Each number is 500 + 25 x the weight over its row's rms, rounded and kept within 0 to 999. Layers, rows and columns count from 0. Numbers have three digits each. The size before them is the row's rms in percent of the matrix's.

# v: layer 4 attention value, 384x512, rms 0.0313, rows 195-200, columns 0-255
# o: layer 4 attention output (transposed), 384x512, rms 0.0339, rows 195-199, columns 0-255
v195 102:504521511536535541495527487513498519491509488499535461492498522489475479522503511470512495532520473519473543489482480497524447493549513530480503436514510474525463482469457476505509555495472486497513492523515525499523494513482491532494463500465537463493532490473519513516500495492517490481456494514497542471489501548535504496504544471469529506498464505511501530528526467525507469487481507545486466560562489514474477493545493498517505525511500538501535520526513523484525503506548485499560473555490512524483538546514521446490514497500531511498506534474430478535500523494511487502477505477503473488517483531477501525501520493432488512479567486537484496511475522503497488447502503511501511481530543502505454526494508512501486468523500500538498498525463431520547502445501479
o195 104:488448489510492462508491499498504520531488489536470495470474484510523481467495528495520496462474496485493467485494506496467504484494456497536503560472504505466565488530508497516469492508505488519491503449508482448456495492477505500502462500516496555507505516471485496472551487489514528489476475529460473490503447517494552533512498465509465518478555496494462490467462491463502511545516530521481534464484525491492522539497553489516449498503458481509497466507497525531479476541494556483458551513484488522560471468503477523481490499499488480479516459476490511486486478516550500516512487522465537490479514480498521505473453505545486510533477531453468523536519505515564505521484460495503498494493498502500519478481484478498480515505496479462495489475521545480464514516517522
v196 106:511500518537554500492488526514498526493487484507479534485512522509495512469502431504488485521511476549504502513491494495509453515494497503541531489495505500517478496489513523476519499495464463496504513517455513511512463539484481530536480520451505490492489505539524462468496526502474438498493451507541481455509531529485512477479481509497553538470519503508515536510459491516486462519541488530520503459547500475510494499470503519512477496502483504512514468544538530558533485469513473534483497534484505498495519521505446482493495556517482500532476497506463501477496492498496467551463499549517496477489479518496507501518500492521499508494458472460487494522497511535466511524525480513520504542518578551516457528504511504497533496514509517517587540525486445493510493485490501
o196 104:476514453497474518474473508545528491498500499477549477481474523480529494523468554506499523503485490452480508513505528521468543485505510484477440506511462505473496472531486443484565510563522513493527490505535495492478487507532496514489490469499527517523467491468483514545461451529540548507482521499455503540523490486520537495487499489495479497496531540482524457498462509498503543502476524459484535526504538493465534475503498501500500489506500554505487515489498495506514497518536537410488528498515485530487480498477526500481507444481522547484532529481496503483521469522520468466500513485483540526519498467495477487502512521495509498470485494512459517504503438445522494491501486510475524499485430475520542547476468521502490525490500521483457463466516521485523481498509511
v197 109:512505495523515515491515458506502499522523501479490494527516506494452507524518446473510502535499466496537497541464531556501519509522503498477434478526501508489514526512476547507491531513497473471502488498519482481495499486489521494548495486493514493473549485526526497515486499488535467503551527487466514474517461500478512492480526528496494505471514492520508531503525480490467487466469535500515473452511516540519519496509534528515499511482499512494533484500514555436503507491505509477505493541507491528484505510532521463501513501472500484465541506496496512497480494500536525482518513497491482529532489534484512501490479488490532483487514483499498513517489543514463481500470513512495469542522427527496501463512487487497492461460501485479503523518502466496497495540510511
o197 111:517478480524503522513523490465501484514523483516496529472476473527491504500500493519523499486481497521418518469502492446489487512520479484527554524522510468495549499447532507482499479490524513475490513521477545507511537522476474514477468509467552521507465507516474484507515467498514508523490447458531478492522503551507495494480475444535518509532494480484455482528498529506498535488516486528546475517505489496504518535505466482464488506546529475544498494510518497512506541515483512525524508446507501471559507468495510550497479484522510510481469491526515479495508486523467506481500493488518488529503554493486499496487508456496494484493483552520503476476498478490497477505467486494500554458510525467494498548507501491493494508540500498533499511510491503532502526529441474
v198 111:482500489519517489468479456522499501487472528510483495484514492529529502520476492479503463504499488500534522457500474497500484500469507489529548484518506507497487527438508527514507477500496514526427510484518528500482488494489489466473500457493492503478477483488516502495441487496499473496503490489526515537497502550486497488474521477500520479481498502512511473505492467549487530489542510463488498534491497533485520482513488477504486481459498484476527510529549494522536508451548508446505511500520468515495508506499477504488519509505499485484490495484518554485547494478478504500510488514495483547476488520523451449479519489501488496500496469474505503505536500488454487506489472470500460490517509469496473550501546508505524469525492482480511503532534472477501491568506491
o198 111:520503481481521493550499541498433483512499519467478520568497505476506459507484510484484514510490517490487485517496495430511460499488500503486503506501523475504530491519478464465561506479520486511513512492530475506496529503530498516541493499497522506480508462545486477479497511529517493556492509485498480473531517484495486514475507528543493531456490525530517491471504484473485485480454481538505528479529471472516483510502514487501490477525484516501530471481494461499479478523460505459542492532488513498464517518555520483522452506550478513471540492509481476487471509475521499481488512471524529492543512519500503520495485482478497561511520493538459500481457488519544473481499529555513520502521534491501511456493460526493506525518535490540540491463449490512531476497462548
v199 103:508492463510447491463480532491507543518481475521494507503519517466508446493480446471530514509481449501536513557520517501497493488536466449509500503487469505485487466484540529502525504491497430465542501480506495509499510498501506506521461512521529499493515547513541473514540495523501529517533538488502544466525517510494513492505476507497528445511476513492477527489504484493465521503525489540483510482508524490470488476479502490536475529465458522499451505512526505511479501419526463466487530498537520511517509499503519511519476440499472497461509471516498487521533510547503486491470518484508533468544510567434499449536510484514524464493533511485494503518467437528482513436510516523496507459504517510496515480510461504536501489531535513499464511472522497496513507480505534
o199 102:510514519466511532538498476544492479485540531473510490519477476503517557529514508499491508522504529498496506462507445505489493455481517502473493501503535478513471510518488515491506512524485541548491507504562522513500490472491472450449516469500543523494508487492543513467485501520528510517464495538511473498462460463523486529484498484474503510498509491501543506507479546512520475486470525495531520493472472455504475512493525473505514447493525484505525538511523506506506534562487501518493474530477512536503502547459529510480514514492508483503476511497523506464456497458502465495537440477483494548479456485547518511457513465524492518535469508500466464488506545471483484559494461485490487537513533480498465532499526505495495525476437488482512475514527519510508505530503463
v200 108:520480548510505492533501539517501474491521502496483462493501484472515488506482465522529506544505506529483536522491482502499526511442490523526480546455532476530508500524495492481491515492472524482520493505473483492470488512472485515544528522458537505515534535508482494487453527490480553505461475512486492507497519540510516516500476530514494511547510499501529558517476521518463482508580506613515507535506490445486518517478492503499509491509478517508497518510500543554488496531519476495523541515553531518508501511510558512495501512500498495489493496513472549521481482552508472525477480478503534477532505532539518501500499511527483500489496494474511514485489499522516486551561536486510517531505520555478510533492534506493496526487488511568538515474522466463551495474491516